Weights of a small transformer language model.
Size: 8 layers, 1.75M parameters.
Training: a variant of SOAP for these matrices, 145M tokens.
Each number is 200 + 30 x the weight over its row's rms, rounded and kept within 0 to 999. Layers, rows and columns count from 0. The size before them is the row's rms in percent of the matrix's.

# down: layer 5 MLP down (transposed), 448x128, rms 0.121, rows 383-407, columns 64-127
# up: layer 5 MLP up, 448x128, rms 0.126, rows 384-407, columns 64-127
down383,109,211,218,177,183,227,168,213,171,158,208,216,172,196,223,220,204,249,204,134,226,160,204,210,183,198,222,211,245,130,240,137,209,220,208,184,151,196,195,226,224,182,180,186,173,178,218,239,231,204,222,225,213,183,199,234,193,233,180,238,155,202,156,183,123
up384,099,239,243,141,265,205,204,175,171,202,210,178,173,223,161,209,186,185,242,175,193,203,207,209,157,216,199,251,153,153,182,204,210,193,235,195,211,218,214,163,220,190,150,150,235,231,221,154,224,246,221,143,171,150,197,188,198,244,141,194,168,215,179,194,198
down384,099,155,219,198,199,207,206,180,190,195,214,182,205,202,231,276,189,199,162,192,244,187,236,209,174,173,182,173,196,217,226,175,195,218,235,199,148,238,203,175,242,225,192,173,280,215,206,216,169,194,213,170,178,226,233,196,142,207,220,226,184,220,179,183,192
up385,105,235,191,252,237,211,197,172,168,217,124,219,201,217,237,232,237,202,254,223,246,189,205,207,181,177,242,175,211,209,200,115,172,241,224,202,149,256,176,219,189,201,154,174,187,197,223,196,156,184,156,155,228,215,188,188,195,218,135,207,189,170,145,213,223
down385,102,163,184,190,216,214,212,188,182,212,213,226,197,228,231,237,190,209,220,201,187,187,163,209,270,207,193,205,184,208,273,172,199,211,190,190,181,202,229,209,188,227,216,198,162,200,245,182,189,188,174,184,191,185,214,143,197,154,187,266,136,191,226,172,174
up386,114,209,212,190,196,189,207,150,221,203,232,188,182,193,190,190,205,137,220,166,188,172,182,207,184,196,211,179,189,267,177,157,212,203,224,141,210,217,200,254,168,192,158,221,184,200,294,224,229,162,221,225,212,146,215,226,243,167,135,176,189,181,189,233,171
down386,111,220,177,258,216,243,232,199,268,233,174,224,185,223,186,187,207,168,189,275,172,171,258,241,254,200,183,133,229,244,238,180,253,192,226,226,227,220,192,192,177,241,190,244,214,244,163,189,189,168,188,233,193,153,227,200,206,155,151,213,200,196,169,214,189
up387,112,195,237,212,235,180,204,214,179,223,210,207,175,174,205,186,232,215,150,185,175,174,224,231,190,161,128,247,202,213,240,181,242,171,181,216,229,228,138,232,208,162,230,223,171,242,243,177,246,187,183,198,197,200,128,210,215,198,196,244,194,233,192,173,267
down387,107,196,237,249,182,235,201,240,175,171,216,159,182,181,199,188,219,210,237,192,196,188,141,180,227,170,204,192,190,163,208,230,194,173,159,234,174,194,143,259,228,224,172,234,177,209,222,191,249,199,239,156,175,170,195,235,212,256,215,206,165,149,187,179,159
up388,106,176,229,186,223,188,188,228,158,169,246,194,218,204,172,207,222,162,241,224,232,236,158,174,253,227,206,250,203,219,140,186,177,204,213,212,158,176,191,220,244,204,192,133,251,216,190,172,190,177,217,206,177,252,161,161,195,179,184,184,190,194,205,173,134
down388,109,211,197,205,176,205,192,177,287,196,129,172,221,241,211,206,216,242,213,179,192,245,220,154,221,245,184,186,161,148,234,152,181,200,177,147,191,183,259,250,225,257,204,187,234,234,170,186,198,226,203,197,153,179,194,177,172,244,188,238,184,183,190,176,194
up389,098,199,217,187,157,127,142,214,187,215,197,228,173,198,237,255,223,173,209,183,224,228,176,153,171,187,171,182,165,209,224,201,215,172,232,153,203,210,186,230,180,233,159,176,194,202,256,187,152,182,188,211,187,192,221,191,198,142,227,231,229,182,208,138,241
down389,097,183,149,248,163,201,147,176,240,211,212,210,156,207,260,207,176,209,238,207,163,237,215,208,209,233,216,247,208,208,186,219,172,226,165,171,163,163,183,206,256,219,271,151,173,209,164,181,184,186,205,182,186,207,205,209,202,190,154,179,232,211,191,207,216
up390,103,198,170,212,188,225,217,194,182,198,200,125,185,234,205,226,208,210,215,158,139,240,140,211,189,202,207,207,197,250,265,211,169,216,223,163,184,163,186,173,195,176,189,167,165,153,198,210,208,134,184,230,156,222,198,222,169,207,226,178,188,136,162,171,182
down390,109,227,202,174,165,246,198,245,202,154,216,186,185,237,236,202,206,172,180,165,186,201,163,183,208,220,165,211,169,200,137,196,200,214,147,165,267,221,180,216,160,243,166,215,246,195,122,220,227,215,177,239,195,180,184,154,227,195,189,222,139,212,197,217,205
up391,104,217,250,229,200,261,156,160,195,183,202,170,208,221,166,204,221,175,190,241,166,236,219,187,196,202,222,194,192,205,160,203,164,181,181,163,222,205,139,230,206,161,221,176,197,213,202,204,279,237,209,203,165,191,203,193,258,161,175,238,169,232,131,233,237
down391,111,171,180,261,199,217,229,182,216,216,199,236,234,174,180,217,184,271,216,151,232,262,164,169,209,170,192,195,143,228,193,182,221,177,246,231,167,186,170,271,203,199,207,204,195,179,245,158,211,156,176,215,181,141,174,218,248,177,226,152,196,159,224,158,185
up392,102,205,192,191,207,175,144,177,176,189,189,140,213,176,238,247,239,206,144,206,221,204,176,188,245,140,244,283,186,164,276,222,185,134,215,159,201,225,204,235,213,192,217,200,208,152,219,231,203,151,186,187,145,168,183,184,179,203,179,189,169,210,172,172,173
down392,097,186,199,180,208,222,171,199,186,163,191,267,201,262,188,228,243,209,249,250,200,198,163,164,209,189,208,217,219,209,269,259,259,180,221,197,252,205,220,227,182,243,221,203,214,158,171,209,198,192,225,192,203,164,222,211,205,248,203,223,218,190,222,210,196
up393,091,187,200,251,237,174,163,211,269,175,164,201,163,220,179,201,141,185,162,190,225,159,181,223,200,251,178,213,191,170,175,259,171,163,231,220,177,135,187,248,165,165,181,208,206,190,161,200,250,229,201,171,245,198,193,191,191,198,203,222,223,164,189,171,245
down393,095,195,171,225,232,183,238,210,172,251,149,240,187,169,171,184,180,177,213,228,213,218,175,259,180,199,217,218,190,260,178,164,224,196,190,164,162,194,197,229,206,157,189,182,209,167,204,235,258,190,173,159,171,185,192,217,258,183,168,226,152,220,171,217,228
up394,098,170,159,155,198,277,224,178,250,190,208,211,184,173,182,200,242,191,222,200,183,247,204,226,191,207,198,213,196,164,206,197,166,156,225,163,213,270,177,199,122,195,227,162,165,221,200,180,213,211,162,165,185,232,182,202,221,217,197,217,172,217,220,239,246
down394,100,201,196,241,188,162,151,197,205,160,250,158,204,229,186,249,179,172,198,194,226,200,129,190,233,232,191,268,194,214,197,197,156,249,227,167,206,194,209,204,198,227,207,265,175,197,187,202,213,215,237,217,176,160,188,147,214,166,191,243,209,219,242,212,160
up395,096,186,180,213,172,174,205,245,206,190,206,137,196,188,216,223,224,153,245,194,196,180,258,237,230,238,202,227,197,175,190,177,217,210,205,210,211,225,162,266,157,228,157,223,177,209,207,168,185,231,201,225,197,262,260,229,189,254,134,248,203,226,157,170,212
down395,104,248,296,201,237,203,239,172,170,172,194,185,217,201,212,224,187,232,196,213,168,233,175,194,182,215,191,180,176,236,209,186,227,188,151,186,177,206,203,209,166,191,171,229,239,221,222,165,201,221,191,208,226,210,236,195,243,228,178,237,173,209,150,176,225
up396,094,232,178,234,180,207,182,173,141,217,181,150,220,143,153,225,229,191,196,167,201,219,191,153,165,175,199,216,224,222,147,180,134,202,190,189,220,180,180,201,240,168,245,182,165,180,231,235,220,193,230,129,202,194,204,166,216,169,201,179,231,203,179,181,222
down396,094,221,243,221,195,219,200,222,190,217,213,205,168,189,227,222,199,184,242,204,214,273,183,177,201,209,174,185,256,193,198,182,210,160,194,243,179,175,228,225,202,225,233,245,224,130,242,167,168,187,206,187,178,157,215,207,152,214,111,206,211,222,232,181,222
up397,102,185,169,212,158,235,173,247,230,198,126,175,224,240,224,211,290,173,192,212,233,221,223,137,165,183,187,207,268,244,157,235,201,205,185,204,192,199,185,191,157,214,276,216,173,170,240,241,233,246,161,208,216,211,211,208,199,264,218,226,181,216,208,201,189
down397,105,190,179,190,202,203,183,204,215,132,234,208,226,188,202,210,223,241,181,203,204,179,222,241,223,176,243,203,160,186,249,227,224,190,224,236,192,166,176,193,204,158,208,181,221,188,207,196,155,208,236,177,241,178,218,183,201,193,203,221,205,199,208,193,194
up398,106,181,194,193,197,196,209,219,241,239,181,247,196,240,209,247,214,185,133,223,205,195,224,148,174,171,249,236,192,229,221,214,195,151,177,190,208,198,195,187,199,231,254,245,146,200,194,219,170,197,275,187,196,175,279,168,170,202,241,224,199,163,154,153,207
down398,089,186,188,176,229,199,205,217,229,192,192,222,251,181,181,217,206,196,170,278,234,200,191,190,239,227,139,183,239,204,181,229,186,155,209,226,197,199,193,231,157,233,182,253,184,180,174,181,225,241,218,195,157,176,236,195,167,250,164,223,247,133,157,170,209
up399,112,227,224,173,224,233,193,162,233,212,170,216,207,203,194,176,202,210,237,212,241,215,196,198,205,195,206,176,158,171,194,207,292,180,226,202,215,197,177,220,159,156,174,203,205,180,142,220,244,189,183,162,177,222,211,243,201,206,190,193,235,204,172,198,190
down399,118,207,187,213,176,164,182,228,158,178,264,142,215,204,216,164,209,228,205,229,198,160,221,148,216,200,238,244,234,208,207,213,185,225,209,216,131,203,214,213,213,239,181,205,200,194,192,226,209,213,188,235,250,189,305,167,160,208,241,215,180,193,198,223,226
up400,101,188,134,161,164,161,184,147,178,200,221,183,148,218,239,165,204,177,173,221,212,176,216,209,212,187,184,210,237,203,211,234,213,223,244,221,189,265,225,253,212,159,201,206,235,207,164,185,235,207,171,188,215,238,195,242,189,215,160,199,212,203,191,260,178
down400,105,121,187,159,223,221,188,216,177,196,192,230,227,142,198,171,180,236,230,208,189,224,200,133,200,177,187,224,212,219,182,278,174,241,235,177,163,185,263,124,264,198,218,171,205,165,214,233,203,196,210,171,186,218,237,216,198,196,189,233,235,230,186,231,171
up401,103,170,174,259,236,205,162,235,213,233,174,253,226,227,227,226,238,216,192,150,174,169,205,189,178,194,257,150,207,194,172,201,216,198,201,144,178,140,229,173,147,219,209,211,206,166,162,194,199,146,203,173,217,218,173,203,216,220,205,192,178,146,222,172,241
down401,106,218,220,204,226,237,222,197,186,219,217,261,210,185,241,211,206,204,207,202,230,196,156,189,138,117,190,192,155,194,230,256,187,253,231,156,183,223,205,222,152,244,143,186,228,131,192,155,170,160,248,218,196,165,248,212,182,202,233,200,181,148,166,223,196
up402,111,211,138,196,196,217,192,234,146,195,195,181,212,218,235,178,196,189,206,226,179,116,186,196,207,168,242,172,170,216,214,241,183,220,219,220,179,145,149,217,187,180,207,175,170,237,152,223,218,184,222,257,219,202,169,220,180,207,195,205,173,264,174,201,219
down402,105,202,206,204,198,143,174,205,192,219,196,231,214,206,202,210,216,228,125,216,166,207,159,201,154,203,160,200,188,198,212,236,214,128,151,189,182,259,210,170,247,151,151,127,219,176,174,197,237,210,196,120,233,180,206,211,198,230,217,217,183,196,207,259,164
up403,104,148,239,191,233,252,201,237,163,161,172,175,221,267,192,179,240,149,212,241,168,221,220,192,203,225,181,225,203,194,181,175,200,186,165,171,204,221,170,194,209,135,229,241,194,210,190,167,190,129,209,244,185,251,212,144,219,232,212,205,152,176,225,215,163
down403,101,229,201,233,186,170,222,267,217,226,195,208,205,228,217,251,150,205,184,188,239,159,181,183,156,196,231,163,190,197,184,201,221,159,136,169,173,173,220,222,209,231,242,198,240,228,241,209,215,262,210,167,168,206,221,187,177,265,210,185,151,241,214,178,198
up404,097,194,225,211,222,143,283,209,191,226,172,235,165,242,242,224,273,179,147,212,200,222,183,204,221,195,176,186,241,194,188,172,224,172,248,223,144,194,216,219,174,165,182,194,136,206,147,228,209,202,170,181,267,210,208,200,222,179,206,203,138,223,189,221,174
down404,101,177,196,235,197,245,168,202,187,203,205,175,208,129,178,152,252,226,211,212,165,193,250,152,226,260,141,195,225,206,220,173,158,237,238,200,216,184,209,203,241,200,239,192,162,177,194,217,186,183,242,211,180,237,254,226,159,209,208,221,188,198,147,216,199
up405,075,134,185,217,206,222,196,213,202,170,188,192,160,193,185,206,197,215,150,161,257,241,187,198,208,221,230,193,181,189,229,154,183,225,207,217,206,246,217,168,263,203,172,209,179,167,237,235,194,206,130,224,207,204,150,107,177,208,180,169,188,207,211,209,152
down405,081,221,136,168,242,194,241,166,192,187,196,190,263,189,165,237,240,252,190,197,145,239,196,211,185,235,204,187,192,214,184,200,183,227,118,251,207,209,172,248,181,180,188,151,181,254,193,198,174,177,193,197,214,171,201,175,205,186,150,255,178,187,214,187,174
up406,099,138,218,198,233,206,225,220,175,177,203,192,169,235,238,162,172,198,208,210,190,214,235,210,209,240,207,221,172,209,194,214,247,209,218,208,194,252,195,163,183,226,132,156,227,243,172,190,246,181,206,153,248,215,132,238,187,194,254,174,164,212,114,196,195
down406,098,197,261,181,163,180,254,147,180,185,186,192,134,201,257,194,142,156,193,203,218,184,288,185,223,201,236,157,226,147,205,215,220,228,221,192,162,232,199,204,246,199,194,221,199,217,189,187,205,185,213,202,182,124,213,174,243,165,196,214,196,130,148,201,171
up407,113,156,213,173,163,193,174,238,188,250,184,229,163,179,178,150,193,214,103,218,239,174,186,202,201,232,192,180,198,231,250,199,227,153,255,155,203,218,251,168,241,153,207,200,247,210,166,201,224,182,230,184,249,254,218,203,140,185,218,213,200,149,278,173,193
down407,111,155,235,204,207,229,152,211,197,163,207,204,222,208,187,208,232,220,224,123,182,214,165,171,212,210,136,195,192,196,210,215,200,171,214,178,223,206,189,223,190,162,232,180,188,164,225,205,179,229,183,267,162,200,179,209,212,224,189,208,213,209,151,130,181